Weights of a small transformer language model.
Size: 11 layers, width 96, MLP 384 SwiGLU, vocabulary 4096, 2.28M parameters.
Architecture: rotary positions, untied embeddings.
Training: 105M tokens, 12769 steps.
Each number is 200 + 20 x the weight over its row's rms, rounded and kept within 0 to 999. Layers, rows and columns count from 0. The size before them is the row's rms in percent of the matrix's.

# layer 4 attention output (transposed), 96x96, rms 0.185, rows 3-31,34-63,66-95, columns 0-47
119,190,186,249,222,198,196,199,207,212,190,216,179,231,219,209,218,185,170,167,207,172,197,164,196,214,214,204,240,192,196,186,234,188,185,175,190,173,214,185,178,221,199,184,213,182,214,214,204
106,198,189,173,228,184,184,179,202,187,202,175,223,194,207,164,210,203,208,168,197,208,178,170,178,177,203,207,167,168,223,207,190,174,170,208,194,193,195,212,171,211,228,244,224,206,159,182,176
117,195,168,210,219,180,222,216,170,226,206,185,176,192,156,214,211,208,196,189,184,201,213,201,189,179,165,187,202,174,178,207,174,187,182,197,174,230,218,199,224,162,173,204,210,206,213,208,179
097,211,197,201,181,205,221,245,225,211,185,212,182,232,214,181,230,196,202,206,194,237,257,193,194,190,204,217,184,226,187,163,176,260,234,215,162,187,159,225,194,204,215,200,190,173,194,219,178
107,224,185,218,164,223,218,174,222,193,190,213,207,190,180,209,249,195,172,197,189,173,232,160,209,188,165,201,190,168,199,237,186,175,220,203,156,229,187,199,229,177,196,209,182,160,200,210,189
099,176,176,195,196,235,220,207,189,194,198,199,193,217,191,213,197,212,200,226,231,154,217,208,198,198,174,198,234,193,218,205,206,218,208,235,205,204,191,208,240,208,184,193,192,240,184,268,176
122,210,177,208,170,216,194,218,224,196,196,163,171,224,140,183,207,211,226,204,213,190,205,209,207,179,208,218,169,190,235,218,218,229,202,227,198,191,217,223,190,217,186,196,214,196,220,216,212
092,215,208,193,144,195,194,213,203,228,227,183,212,200,192,195,180,208,189,199,213,204,201,221,201,186,183,191,174,246,239,211,246,157,201,212,186,198,167,188,189,176,226,225,189,186,202,185,190
118,164,230,212,215,250,220,179,190,194,182,178,192,189,202,189,200,165,239,196,155,241,170,199,201,169,205,214,161,201,200,201,190,189,194,195,209,206,197,189,221,218,191,194,228,219,213,149,181
094,210,169,221,176,204,192,168,183,146,164,228,214,211,232,188,173,183,157,211,175,188,184,172,181,193,203,201,198,205,196,211,208,192,202,188,219,211,208,193,198,198,181,188,181,176,179,174,220
120,190,174,205,190,232,204,198,195,181,214,198,218,209,169,193,149,180,149,167,174,190,211,151,171,206,193,193,175,222,203,196,188,208,204,204,199,198,228,231,199,200,223,201,185,200,191,193,221
109,205,192,187,212,212,228,173,209,187,205,212,159,228,182,196,181,191,182,209,194,225,222,175,180,198,159,203,201,240,217,180,179,229,187,192,160,210,203,197,206,193,199,181,195,187,193,183,202
114,191,204,210,200,200,172,204,193,192,211,251,176,210,183,236,203,188,200,193,224,222,189,180,179,188,172,206,238,211,171,155,223,202,192,198,177,188,193,213,200,213,209,197,212,175,209,203,211
109,218,194,227,223,266,162,178,208,205,199,226,205,230,199,166,196,213,162,184,174,236,201,184,185,197,192,231,203,206,200,240,228,165,208,227,234,184,200,192,181,204,217,210,193,200,195,203,184
105,206,174,201,202,228,190,201,224,162,209,202,195,256,180,176,198,175,179,166,198,176,196,187,197,215,191,180,186,203,186,207,225,183,180,199,188,189,209,194,211,205,229,237,205,177,237,189,217
114,216,182,218,197,188,193,192,179,180,143,198,185,189,197,183,215,210,186,179,211,235,215,216,177,217,198,226,229,183,184,207,192,204,210,192,181,224,217,181,208,168,165,209,185,184,236,241,184
129,192,183,202,223,204,186,176,197,171,183,186,172,228,208,159,188,236,218,218,227,197,190,217,201,214,186,227,169,214,224,220,205,209,197,222,210,215,184,176,218,197,164,178,207,187,217,213,170
104,186,216,174,194,162,162,221,192,255,205,193,195,161,198,215,201,191,214,193,225,230,169,229,216,208,212,222,203,208,166,185,237,209,214,206,171,211,208,201,206,219,237,195,206,215,201,201,237
106,170,193,183,187,235,187,229,188,218,247,220,169,215,202,191,186,184,215,173,217,193,216,206,167,212,221,243,210,214,223,201,229,202,242,237,195,199,196,167,186,185,193,196,212,231,178,182,171
105,228,208,215,187,183,214,185,185,213,205,145,223,187,218,243,205,219,182,189,179,197,225,218,207,181,186,183,190,242,237,223,173,205,214,194,196,200,195,179,213,195,187,188,231,200,209,202,149
098,214,216,194,178,198,217,208,203,176,236,221,189,208,222,182,201,189,209,204,201,191,227,199,207,198,217,193,172,255,200,177,226,201,172,203,187,155,172,201,207,200,202,237,198,194,213,187,237
105,204,228,170,203,218,196,214,190,165,186,187,204,217,194,166,197,205,188,187,193,210,162,200,215,203,205,191,193,177,202,220,203,192,220,190,238,197,236,198,152,189,227,227,189,187,218,208,187
091,198,240,224,176,204,210,199,228,210,229,194,189,171,180,211,199,175,210,214,177,205,235,221,198,195,244,179,229,215,216,197,206,219,193,182,190,196,131,157,228,196,228,217,193,193,195,208,188
110,200,195,189,183,175,243,216,205,172,159,202,207,197,225,190,198,195,199,231,184,185,161,227,213,172,211,218,197,149,193,184,182,200,232,168,203,207,209,235,217,189,213,215,216,184,195,207,210
106,199,201,170,192,192,240,212,181,200,194,196,196,173,233,196,181,186,221,178,190,187,218,214,182,206,202,187,191,219,178,182,201,176,219,199,163,244,170,206,190,236,187,175,150,202,207,203,215
114,195,200,185,224,217,181,180,223,173,179,210,198,223,167,164,217,222,202,182,196,196,175,169,240,193,156,218,205,174,215,204,187,184,170,166,180,174,203,194,204,184,205,202,216,192,168,211,175
109,179,175,223,189,233,202,209,164,187,202,241,188,183,261,236,203,194,179,191,204,218,176,221,187,195,181,198,183,201,230,194,201,176,214,184,214,200,197,202,204,224,212,201,214,201,198,222,215
117,206,218,161,232,207,161,205,168,232,204,202,172,198,207,235,183,196,235,224,200,195,188,202,238,197,206,206,196,198,216,205,190,175,198,204,211,178,210,174,164,202,188,177,219,183,215,221,166
120,249,230,210,178,226,204,195,223,187,203,234,191,214,198,233,227,181,206,214,219,154,204,155,181,192,164,216,183,196,202,230,215,153,201,228,201,204,189,182,202,206,180,204,185,186,172,155,168
118,160,174,212,208,206,191,226,216,196,169,208,175,239,205,182,244,220,226,224,218,204,179,196,197,172,229,193,204,196,193,226,206,148,216,179,206,219,181,168,204,234,189,182,186,200,233,205,163
087,163,181,192,218,209,202,237,191,222,166,227,214,238,205,193,176,171,169,223,161,207,190,202,206,182,225,212,198,187,199,194,201,214,193,212,138,154,218,217,195,239,202,213,193,207,187,201,188
094,199,195,216,221,182,218,217,211,187,187,198,200,181,242,201,221,207,204,169,213,227,211,214,161,214,212,215,202,194,212,201,177,231,212,216,163,182,238,166,227,197,185,226,204,202,212,179,177
096,205,226,196,212,176,218,202,215,186,182,181,182,199,211,194,212,227,176,205,174,236,216,169,217,198,195,217,206,208,203,192,213,213,191,253,181,207,193,164,191,144,191,189,195,188,173,221,192
106,163,218,209,180,175,183,198,230,189,186,219,225,211,167,209,206,207,199,193,215,218,189,206,192,194,196,191,201,186,186,192,181,203,178,238,192,227,198,183,194,211,204,223,189,167,173,212,162
092,177,207,226,182,212,184,188,200,202,190,215,200,184,203,195,180,219,214,189,219,197,180,157,214,166,201,203,178,231,227,212,202,185,194,202,211,197,193,201,226,190,178,212,203,203,157,201,216
097,198,186,179,233,194,197,249,218,187,204,213,198,208,201,201,229,177,183,196,216,221,213,182,177,178,185,197,198,219,184,196,155,207,194,198,198,236,193,174,228,250,232,146,210,232,198,238,194
083,203,220,180,206,153,236,190,209,183,190,217,244,212,194,212,221,165,180,194,214,209,147,208,162,222,212,183,202,179,188,202,189,193,209,200,169,172,221,206,185,225,201,197,206,192,241,206,235
102,243,214,182,219,222,206,199,143,182,188,223,203,198,170,208,165,222,209,165,180,188,208,171,202,199,214,191,202,185,200,204,183,202,206,177,191,225,192,193,179,242,199,206,182,184,210,224,188
083,222,212,199,196,183,201,225,201,187,167,200,192,189,190,216,194,223,188,167,214,199,173,172,212,160,215,214,217,232,195,196,225,147,194,169,169,176,213,146,200,192,192,205,238,223,167,200,180
108,218,203,211,229,211,227,166,198,227,204,204,224,188,158,159,214,196,167,185,210,186,197,195,201,229,224,219,154,194,182,180,197,203,191,203,200,247,182,213,180,191,210,207,194,222,182,251,187
092,160,207,184,185,188,189,227,177,198,171,229,219,205,202,209,217,163,170,207,178,216,182,214,207,185,201,221,174,233,217,208,224,216,194,221,177,199,202,235,181,206,200,207,172,208,197,221,246
087,189,170,238,194,169,193,204,174,237,191,191,198,185,219,200,218,205,217,216,220,191,181,232,218,215,164,179,197,213,180,204,224,198,231,180,197,201,225,188,226,170,224,234,190,200,235,207,177
095,236,196,198,193,199,238,199,211,230,207,229,186,202,178,189,196,219,207,180,207,162,208,180,202,202,222,210,250,215,190,185,203,204,198,188,221,219,188,165,177,201,164,169,222,223,189,215,199
097,223,227,179,170,219,174,179,218,204,231,164,194,192,183,202,241,198,193,216,223,196,228,184,192,195,214,194,202,178,171,193,227,213,248,209,213,224,225,153,201,202,216,183,198,212,216,187,193
105,214,188,198,208,166,209,210,245,180,219,173,181,221,181,201,162,223,199,217,196,209,195,249,230,217,195,181,225,171,198,212,180,211,185,207,231,187,198,183,188,172,198,174,218,170,225,200,206
108,267,211,179,213,198,192,169,194,168,197,213,236,200,202,211,186,210,168,181,181,215,240,174,175,215,195,172,195,185,180,207,219,227,235,226,199,213,199,211,166,203,197,203,189,208,234,181,208
090,206,218,176,197,193,241,232,207,189,210,215,192,198,234,171,184,175,189,219,174,176,218,214,202,198,224,191,189,186,199,215,175,191,192,230,194,190,187,183,208,228,210,223,195,216,181,180,205
096,176,230,180,216,168,197,185,216,204,186,213,164,222,188,209,197,202,196,218,244,221,203,187,174,209,233,197,179,197,194,228,194,177,206,206,191,233,187,177,209,223,236,178,178,216,187,258,205
090,191,214,240,200,234,171,191,174,204,207,207,177,213,205,199,192,222,243,178,216,197,207,197,148,193,217,205,209,206,214,208,177,214,185,207,214,197,168,180,201,172,227,220,218,187,187,215,179
094,238,200,171,184,184,214,178,204,184,221,191,212,201,173,224,180,201,230,230,216,201,207,234,206,201,205,207,225,199,194,227,200,192,206,219,200,188,248,176,192,216,192,199,194,211,190,224,185
102,209,192,190,201,204,210,196,219,209,193,177,212,183,214,182,199,180,198,195,208,222,219,195,200,201,232,224,205,209,221,194,195,212,200,197,183,192,221,217,212,211,176,192,227,223,187,282,233
089,193,198,231,209,206,218,206,184,189,187,189,229,183,188,221,191,196,197,204,231,190,213,199,216,201,218,169,186,203,219,169,227,223,212,184,203,244,246,213,220,198,188,192,210,201,173,158,187
121,210,195,224,202,208,210,216,221,217,200,227,200,203,228,179,212,161,187,211,166,216,233,201,220,233,207,188,187,172,192,220,201,206,201,207,186,222,180,184,193,179,210,183,185,220,198,148,187
096,207,187,206,166,182,180,218,199,185,231,184,159,190,198,194,205,184,203,196,172,192,226,217,196,203,210,236,218,185,198,234,199,226,192,243,175,198,235,180,207,187,207,193,230,151,209,225,213
116,217,196,192,208,190,200,184,201,225,209,219,200,164,171,208,207,164,199,177,215,147,190,221,190,217,189,204,206,157,172,166,206,214,194,177,188,200,198,228,201,217,148,220,219,177,194,184,191
080,207,187,179,204,205,220,186,218,206,171,217,194,201,162,168,219,187,238,208,204,192,202,201,191,196,167,205,193,140,213,163,202,207,199,178,178,205,188,193,217,229,207,194,191,215,181,174,207
099,188,186,197,200,205,186,215,174,199,200,184,182,198,214,189,210,196,217,193,196,176,171,178,144,219,183,175,203,197,215,203,156,247,177,210,206,183,214,220,198,201,206,174,228,194,168,204,226
083,204,198,163,200,160,196,223,208,218,232,203,216,182,207,194,212,174,207,192,206,201,198,214,191,212,199,221,186,181,208,189,195,180,180,210,186,222,169,212,208,208,191,159,208,168,218,237,201
091,217,188,192,209,216,202,230,184,180,220,191,197,215,198,218,201,149,183,211,169,189,188,194,181,201,172,214,210,188,189,214,196,205,217,208,171,186,271,207,215,208,222,191,225,203,185,203,180
089,233,235,202,220,186,204,174,219,215,193,181,197,185,166,242,204,184,186,213,211,237,195,201,228,217,216,230,203,189,193,189,200,232,178,180,165,177,181,176,215,210,218,220,217,221,181,220,220
093,235,212,171,169,196,187,201,213,181,228,186,231,168,178,168,202,197,244,205,215,235,211,232,201,192,178,198,193,219,227,210,164,188,215,218,231,226,160,219,188,182,205,200,199,211,195,207,224
102,210,218,216,162,225,199,222,194,222,215,192,187,207,174,243,220,185,215,197,218,194,195,215,233,204,201,167,230,231,190,194,214,196,221,202,201,226,180,202,214,208,172,193,229,197,211,225,212
118,180,211,201,160,255,177,206,172,182,220,211,226,184,234,195,211,203,210,212,214,186,188,202,182,222,211,172,190,190,221,218,227,224,212,201,221,167,181,206,205,240,228,204,195,192,179,147,226
090,216,204,203,214,219,189,171,169,197,231,192,184,192,215,215,194,164,204,184,201,196,152,185,185,236,187,196,194,202,188,245,199,146,219,187,185,179,220,193,189,207,191,174,203,220,211,193,234
092,195,199,176,222,189,196,212,186,192,192,196,186,218,205,201,206,194,212,188,200,227,165,242,178,207,238,202,220,244,189,185,187,239,169,197,224,167,203,173,185,221,196,200,199,221,180,194,179
096,215,228,199,195,195,202,180,186,211,175,198,189,188,216,200,187,210,199,192,193,212,160,194,216,220,240,179,148,217,227,199,229,192,189,172,183,150,205,223,212,149,165,209,209,175,227,162,197
098,199,212,193,215,202,176,192,171,222,185,220,215,161,257,189,204,179,209,180,189,218,223,205,188,211,183,205,224,205,164,192,195,183,207,205,203,211,189,192,196,203,232,220,189,220,185,195,171
088,175,200,242,235,179,205,164,224,186,170,197,187,202,219,212,206,193,186,207,209,217,203,177,217,189,193,198,205,181,153,198,170,220,185,215,234,180,216,205,188,197,184,196,202,246,203,178,196
090,185,173,187,198,162,193,221,206,188,216,234,216,212,204,208,221,200,182,232,228,167,215,189,198,218,194,186,214,184,200,218,180,230,224,215,213,215,214,223,185,201,184,177,173,181,198,215,229
090,187,235,191,224,187,209,207,232,232,205,181,195,203,184,212,202,234,212,198,217,232,219,228,227,226,214,208,191,203,232,200,214,160,227,165,170,181,193,207,204,206,207,192,222,183,225,152,195
094,249,200,209,216,174,203,197,213,195,207,185,163,207,209,225,236,195,240,199,214,208,201,221,202,184,215,227,246,164,163,185,184,210,183,204,199,211,197,153,245,181,201,204,207,195,203,193,183
093,198,210,200,208,193,204,218,212,172,218,194,216,193,186,214,201,209,190,171,178,208,205,183,195,212,239,203,206,175,194,210,182,171,152,229,228,203,202,196,198,204,186,168,201,217,169,221,226
093,172,201,192,180,199,164,204,181,195,187,145,218,193,225,165,192,191,215,218,185,191,203,224,171,208,186,199,156,173,224,229,203,185,201,199,219,219,227,218,214,187,198,213,188,201,203,213,187
090,197,186,187,202,156,239,221,181,182,191,229,178,190,217,222,187,183,240,223,215,206,209,208,223,217,191,182,187,202,222,190,163,235,165,165,178,209,212,204,223,175,173,195,203,193,213,171,203
091,174,206,183,209,179,194,174,149,240,165,198,220,142,210,191,221,251,226,187,208,187,197,211,170,175,237,227,211,207,222,175,199,207,199,181,203,199,196,217,226,202,194,181,205,196,174,213,201
090,184,205,181,196,209,217,216,196,225,231,180,211,207,193,212,187,176,201,219,195,157,168,213,219,190,180,192,188,221,224,193,177,193,175,170,195,187,190,205,208,197,228,195,215,215,163,145,202
089,190,201,221,197,200,204,199,197,221,185,215,212,160,170,218,216,182,186,182,164,219,212,176,216,224,182,220,221,200,196,178,173,192,200,169,183,195,210,211,185,208,221,180,203,210,211,204,217
084,213,183,225,176,248,232,183,213,176,203,209,220,195,209,193,205,208,191,199,170,181,229,199,198,205,189,224,189,228,209,201,176,186,196,198,226,188,199,218,173,175,154,206,225,206,194,191,175
100,225,198,185,217,178,225,183,239,215,207,201,233,199,170,206,222,188,169,232,176,205,196,212,251,204,184,193,208,160,164,183,193,181,178,172,179,197,207,243,201,236,183,204,198,197,191,248,211
093,153,162,210,185,219,189,225,231,195,219,236,193,229,203,157,199,181,231,188,209,202,198,190,186,211,204,201,213,201,159,157,217,175,199,174,209,194,194,206,181,205,187,225,190,162,197,183,211
096,200,170,201,197,176,185,202,167,214,184,209,229,209,214,197,198,209,184,185,204,186,172,216,208,189,173,179,215,154,190,214,185,192,211,199,205,217,214,218,227,189,219,167,183,221,197,185,169
110,225,186,192,191,165,210,172,208,203,201,227,195,197,180,227,203,187,213,201,194,203,236,185,186,221,192,233,222,193,195,205,187,174,158,217,170,181,158,205,209,225,187,205,207,222,196,225,213
085,221,197,145,211,186,198,181,151,202,212,168,180,196,202,193,227,230,174,199,205,174,177,188,166,206,170,214,175,208,180,206,210,199,217,224,216,193,244,236,184,192,178,219,215,165,185,176,211
088,183,220,177,208,221,182,182,171,237,223,189,185,244,198,204,173,184,179,184,228,207,206,176,192,216,188,187,210,246,203,190,192,175,167,220,185,164,187,174,170,186,190,218,177,229,199,189,178
098,220,195,202,182,194,176,196,204,162,224,189,204,231,192,212,220,210,184,212,185,208,189,168,178,195,189,205,206,209,213,253,189,216,219,239,255,161,207,190,210,181,221,216,234,205,187,198,193
108,220,215,231,192,174,219,206,198,223,221,201,210,208,217,234,177,171,203,188,230,214,204,216,187,188,247,187,211,236,207,196,209,207,224,238,234,211,195,187,208,206,217,186,189,182,238,210,213
092,225,195,190,217,159,202,185,218,181,210,193,209,215,179,205,185,189,204,209,219,181,233,223,241,206,195,220,219,203,155,176,189,197,214,227,187,201,196,201,196,187,166,207,178,197,214,184,170
100,177,225,258,178,208,200,204,204,147,174,197,229,221,204,176,196,212,192,173,186,223,202,198,194,203,221,182,202,191,187,231,175,213,190,201,193,202,207,206,243,198,205,205,187,232,187,194,211
084,163,190,200,215,202,170,173,171,189,179,218,220,205,215,173,192,226,188,184,213,238,197,215,221,206,243,202,219,212,192,166,190,266,222,193,204,206,175,203,180,211,196,222,188,202,236,204,247
# layer 4 attention value, 32x96, rms 0.188, rows 3-31, columns 0-47
095,163,173,210,197,213,247,178,184,211,213,221,162,197,213,209,193,235,197,206,176,219,217,174,212,202,208,191,168,188,198,199,194,212,206,209,182,182,224,187,230,211,182,175,194,195,198,176,197
096,170,197,219,229,165,196,167,188,170,203,206,164,201,265,212,213,218,193,191,185,172,218,195,173,167,194,212,175,190,197,205,185,203,184,184,191,200,231,186,154,185,203,207,157,228,238,183,180
107,190,166,209,213,181,198,211,203,193,222,201,207,193,179,207,200,176,176,211,154,207,166,218,201,169,200,262,199,185,204,203,190,166,190,196,189,221,216,200,180,185,196,197,213,188,197,231,196
096,181,197,203,187,182,185,203,225,190,164,210,198,172,188,215,192,202,184,211,218,164,230,195,185,194,218,196,238,175,208,154,215,235,170,223,215,199,220,230,206,198,174,196,196,195,177,209,186
102,199,228,208,209,183,204,193,182,255,226,178,185,211,203,220,205,196,213,225,197,196,225,181,180,229,192,198,189,147,222,235,244,196,204,197,242,209,216,230,180,230,217,179,219,200,203,198,227
096,186,138,187,204,187,205,205,221,193,246,186,201,209,170,185,174,195,208,187,210,193,233,198,221,189,205,196,221,183,201,201,175,209,197,193,230,230,205,186,181,241,202,174,202,181,218,189,208
098,152,207,180,220,162,206,181,199,186,210,176,193,203,194,227,201,223,168,191,195,196,187,185,202,172,180,197,205,208,201,179,154,181,206,207,209,200,205,192,207,213,226,224,190,215,179,200,221
088,207,218,194,199,208,221,222,186,179,222,220,194,179,211,182,232,195,237,168,202,170,180,195,159,230,178,180,173,196,208,201,216,188,205,200,189,199,201,188,179,252,207,185,200,175,208,218,216
094,221,216,231,189,172,182,224,165,177,215,186,210,189,179,188,185,198,205,147,210,192,217,194,217,214,218,177,162,198,207,188,247,166,174,223,187,192,216,208,196,221,218,217,200,212,215,217,198
098,210,193,175,223,232,195,192,206,204,201,156,170,197,219,174,225,211,224,190,191,229,210,192,188,192,198,222,187,188,175,156,169,234,183,221,174,225,182,214,182,190,218,172,183,207,209,218,203
105,154,204,177,170,225,173,197,212,213,226,201,185,204,206,147,211,225,206,239,204,217,203,225,194,201,210,192,205,205,237,205,207,206,234,200,184,184,219,215,199,210,201,174,178,206,172,177,192
095,209,177,211,192,200,186,223,212,221,191,220,218,193,193,201,217,200,189,208,191,196,188,211,242,176,185,217,180,166,211,165,209,225,211,201,171,194,150,231,209,224,225,205,196,208,215,180,192
100,220,198,204,184,181,268,150,172,218,199,242,200,207,182,190,186,189,203,190,203,222,193,198,245,211,206,222,213,230,218,168,192,214,193,187,228,188,181,205,186,233,185,195,215,178,197,202,240
100,208,181,213,179,220,210,182,189,223,229,160,224,164,185,252,199,187,181,179,225,178,189,197,189,186,214,201,185,212,176,177,199,211,216,243,190,190,200,201,197,205,215,191,208,221,166,202,235
097,236,208,211,186,180,228,215,219,188,201,209,210,238,207,217,200,200,188,199,233,232,194,200,213,199,170,180,164,217,187,214,213,191,244,195,201,220,179,208,163,216,182,210,184,249,198,196,184
107,212,174,194,201,196,186,190,221,201,186,215,187,187,230,235,196,212,217,186,187,218,182,202,200,187,209,235,213,175,205,204,214,170,216,236,188,191,247,207,173,189,222,193,230,182,205,221,257
103,226,197,192,196,194,204,176,182,206,210,194,222,198,188,216,169,200,194,220,187,192,212,209,173,131,250,196,234,195,207,189,194,180,184,170,203,188,186,226,201,225,185,242,208,199,187,199,188
095,177,205,210,239,189,180,200,153,198,178,232,183,197,167,222,187,183,196,176,233,202,204,183,218,183,203,203,241,179,223,214,184,192,195,208,200,226,215,186,224,229,184,195,198,215,185,195,194
104,191,183,236,206,216,194,197,162,199,180,205,206,209,216,212,200,218,210,211,193,208,212,158,203,174,208,196,174,220,228,214,201,228,198,189,221,188,170,189,192,176,249,188,199,185,224,206,196
097,219,180,197,216,245,197,179,195,195,213,220,221,200,175,191,204,189,177,206,224,154,188,225,225,200,172,177,198,208,208,232,243,213,203,237,188,216,198,191,171,192,216,200,166,241,185,208,187
101,187,207,217,180,193,203,168,196,192,202,210,161,217,182,218,183,225,230,213,205,215,224,209,187,215,207,230,176,214,173,197,203,165,190,199,173,207,201,180,208,218,197,209,198,186,196,256,188
100,171,186,220,192,215,184,215,208,182,193,199,217,166,195,262,220,199,220,180,224,224,212,206,193,178,187,199,211,216,216,189,208,214,224,176,181,223,204,175,222,191,217,179,209,198,180,190,225
105,203,193,220,180,193,184,198,217,202,178,224,232,243,207,191,174,186,208,209,208,216,229,223,203,204,216,241,210,176,221,195,175,195,184,183,188,186,208,223,194,166,244,203,191,192,188,204,223
101,190,207,230,213,199,191,212,206,192,220,226,195,176,202,176,198,208,192,200,177,209,188,205,201,167,226,208,197,198,179,247,191,209,223,166,218,209,217,194,201,211,181,190,245,206,165,225,214
108,247,214,219,189,161,195,205,214,214,196,205,180,217,182,174,201,183,197,213,198,190,177,216,221,200,198,181,175,190,182,172,204,214,202,174,181,186,218,209,209,195,179,183,152,157,198,215,226
101,200,224,183,187,172,206,192,191,211,202,178,197,247,208,201,213,188,232,176,186,190,206,220,227,157,173,203,187,185,152,188,213,226,191,200,196,227,209,196,214,224,216,218,174,211,180,192,184
103,192,208,176,156,190,151,189,150,214,190,198,215,208,175,161,191,215,207,220,208,212,178,173,155,197,197,209,207,178,196,228,223,241,177,160,229,207,196,188,224,202,195,196,195,199,183,203,199
097,187,196,178,224,164,195,199,186,201,225,231,181,208,186,218,184,204,195,202,193,183,185,198,174,194,198,201,196,216,162,167,238,182,202,179,191,197,172,195,171,213,173,206,193,195,198,211,191
099,199,178,210,226,190,228,205,206,230,258,210,214,195,223,168,175,183,212,226,183,199,203,210,192,204,204,183,194,209,183,196,196,221,153,197,184,204,222,210,209,209,227,167,177,223,170,204,206
# layer 4 MLP gate, 384x96, rms 0.211, rows 0-8, columns 0-47
093,210,217,179,223,161,189,184,188,207,208,193,212,236,186,206,202,186,196,226,225,195,179,216,194,194,196,203,174,184,227,217,190,161,188,173,192,186,225,210,213,205,212,170,212,212,165,261,210
101,202,195,194,194,197,202,223,194,183,197,218,253,184,168,214,171,193,184,190,228,192,160,176,206,199,213,170,235,197,179,182,219,194,208,171,163,188,226,211,193,214,189,209,208,204,213,250,225
100,212,198,215,185,233,194,199,191,219,182,199,233,208,175,195,184,156,202,167,186,189,186,166,147,168,225,219,199,201,190,207,207,206,240,177,165,177,186,238,183,248,206,210,182,187,199,181,205
104,191,171,197,188,223,199,225,213,202,167,202,213,201,218,212,192,253,206,187,192,231,182,243,222,199,214,211,161,170,199,184,211,167,180,204,202,228,186,182,209,221,201,213,211,234,215,190,205
091,205,194,208,207,184,224,191,194,184,248,215,203,151,189,169,202,238,189,213,204,201,222,233,216,239,170,238,179,198,187,217,202,193,164,214,228,218,202,248,188,212,214,197,195,190,220,224,207
099,198,208,206,201,214,219,193,185,211,178,176,203,211,187,195,225,212,216,238,191,234,179,213,167,210,192,212,185,194,197,207,175,196,214,191,210,196,220,191,205,224,200,180,213,205,224,188,179
089,171,204,197,207,222,182,181,190,195,244,156,218,200,213,226,220,210,201,191,215,253,224,173,180,157,209,198,183,203,229,210,191,183,219,208,219,212,198,171,166,185,196,213,223,178,195,170,203
102,156,213,182,184,228,194,212,203,207,216,224,173,201,198,186,180,224,216,155,189,198,204,190,215,194,215,218,218,186,209,221,175,218,213,227,202,214,218,220,187,199,210,211,175,180,233,164,183
108,202,156,194,185,182,201,223,191,191,227,207,181,166,225,208,219,172,198,192,184,191,217,193,177,219,192,191,186,192,200,183,193,203,199,134,187,237,198,192,133,224,206,215,169,183,178,165,207
# layer 4 MLP up, 384x96, rms 0.202, rows 0-8, columns 0-47
098,220,250,210,181,154,210,175,209,221,232,185,215,181,197,195,211,190,207,215,203,202,200,220,219,182,200,208,195,203,223,235,215,182,189,174,200,192,245,187,219,185,207,216,212,174,179,197,216
101,181,177,159,213,185,183,214,178,183,193,221,215,206,151,200,164,198,177,207,204,173,139,167,201,193,187,205,198,173,184,180,196,197,205,233,216,182,191,194,220,179,192,211,178,164,227,207,197
101,189,181,223,221,208,246,209,183,158,167,195,196,203,231,201,210,205,226,203,199,172,167,219,195,174,204,218,185,190,193,177,197,168,202,190,173,169,200,188,235,191,202,186,221,179,179,220,187
091,214,205,177,218,242,168,196,176,160,209,216,213,192,230,213,179,199,189,219,205,189,216,171,190,199,178,197,184,200,214,200,194,207,203,186,228,232,208,223,214,216,224,202,165,224,197,200,210
092,212,180,230,220,206,221,186,190,240,201,202,182,224,195,150,207,173,195,239,222,185,194,198,220,233,199,174,213,199,187,199,203,202,196,205,205,148,190,234,189,177,224,181,189,218,224,167,202
094,182,216,174,200,206,196,199,213,242,203,207,192,223,191,218,206,177,198,214,201,185,211,170,213,164,177,229,221,219,200,161,201,202,221,186,202,165,195,218,179,227,187,175,179,192,214,197,203
097,164,195,215,180,187,212,222,201,213,245,161,155,203,205,183,224,192,220,223,188,217,222,211,156,191,173,230,217,170,187,215,207,180,242,214,206,210,177,202,209,173,208,204,167,188,195,169,202
088,195,189,194,202,195,221,199,171,212,203,236,216,192,208,178,202,185,211,174,197,209,195,174,200,186,226,216,179,182,229,211,231,191,207,243,172,246,177,177,201,191,217,209,209,229,187,175,213
112,205,200,223,186,201,209,209,192,190,181,198,202,221,227,183,200,225,224,163,234,189,163,216,202,170,221,220,199,201,214,192,190,186,165,237,221,175,220,178,247,178,194,180,202,201,236,213,190
# layer 4 MLP down (transposed), 384x96, rms 0.107, rows 0-8, columns 0-47
096,209,201,167,201,196,185,176,197,150,187,197,208,189,196,181,224,194,183,230,243,225,213,224,204,189,198,178,200,153,216,224,197,211,230,207,238,183,201,192,213,176,177,192,203,215,219,227,184
088,187,201,220,212,208,212,178,210,216,223,179,167,196,190,162,205,212,229,219,205,237,225,214,183,207,225,170,187,202,210,245,191,185,187,191,201,169,193,172,191,207,176,207,203,196,179,186,226
100,172,188,191,183,195,220,209,172,172,180,188,188,229,242,179,196,227,208,176,216,198,193,234,203,238,200,199,174,190,205,191,184,153,200,183,169,170,181,226,231,201,197,214,231,182,197,242,190
112,217,196,204,190,194,207,191,223,201,158,190,236,194,223,230,191,202,180,222,207,172,228,198,191,228,209,243,218,166,229,240,198,169,173,197,183,213,183,177,200,245,234,202,175,214,165,216,227
094,183,183,202,171,177,191,190,211,165,221,225,202,151,202,210,181,215,168,212,229,191,210,193,186,179,204,224,179,159,190,189,220,197,198,210,216,204,238,209,208,217,169,198,176,178,181,238,217
086,196,202,197,199,198,194,203,209,197,151,165,159,197,225,209,187,187,210,189,204,178,198,241,181,217,172,184,224,192,210,225,210,226,200,194,203,212,224,210,199,189,200,211,174,227,175,265,161
091,215,215,222,199,221,220,195,222,197,198,205,183,213,219,165,186,239,187,215,191,242,202,200,195,232,183,191,201,219,207,220,200,237,166,200,232,205,210,234,173,195,222,169,188,223,208,165,189
114,157,198,166,151,236,191,196,200,193,223,208,202,177,196,185,198,206,208,172,223,184,190,218,228,213,190,200,201,234,210,219,179,227,228,229,241,179,238,225,217,218,205,199,183,225,196,214,199
098,234,168,203,211,221,180,168,208,183,177,175,201,216,178,201,219,206,192,202,225,224,208,168,242,219,191,162,229,207,198,208,182,190,172,205,163,240,212,219,219,209,196,214,224,204,195,194,204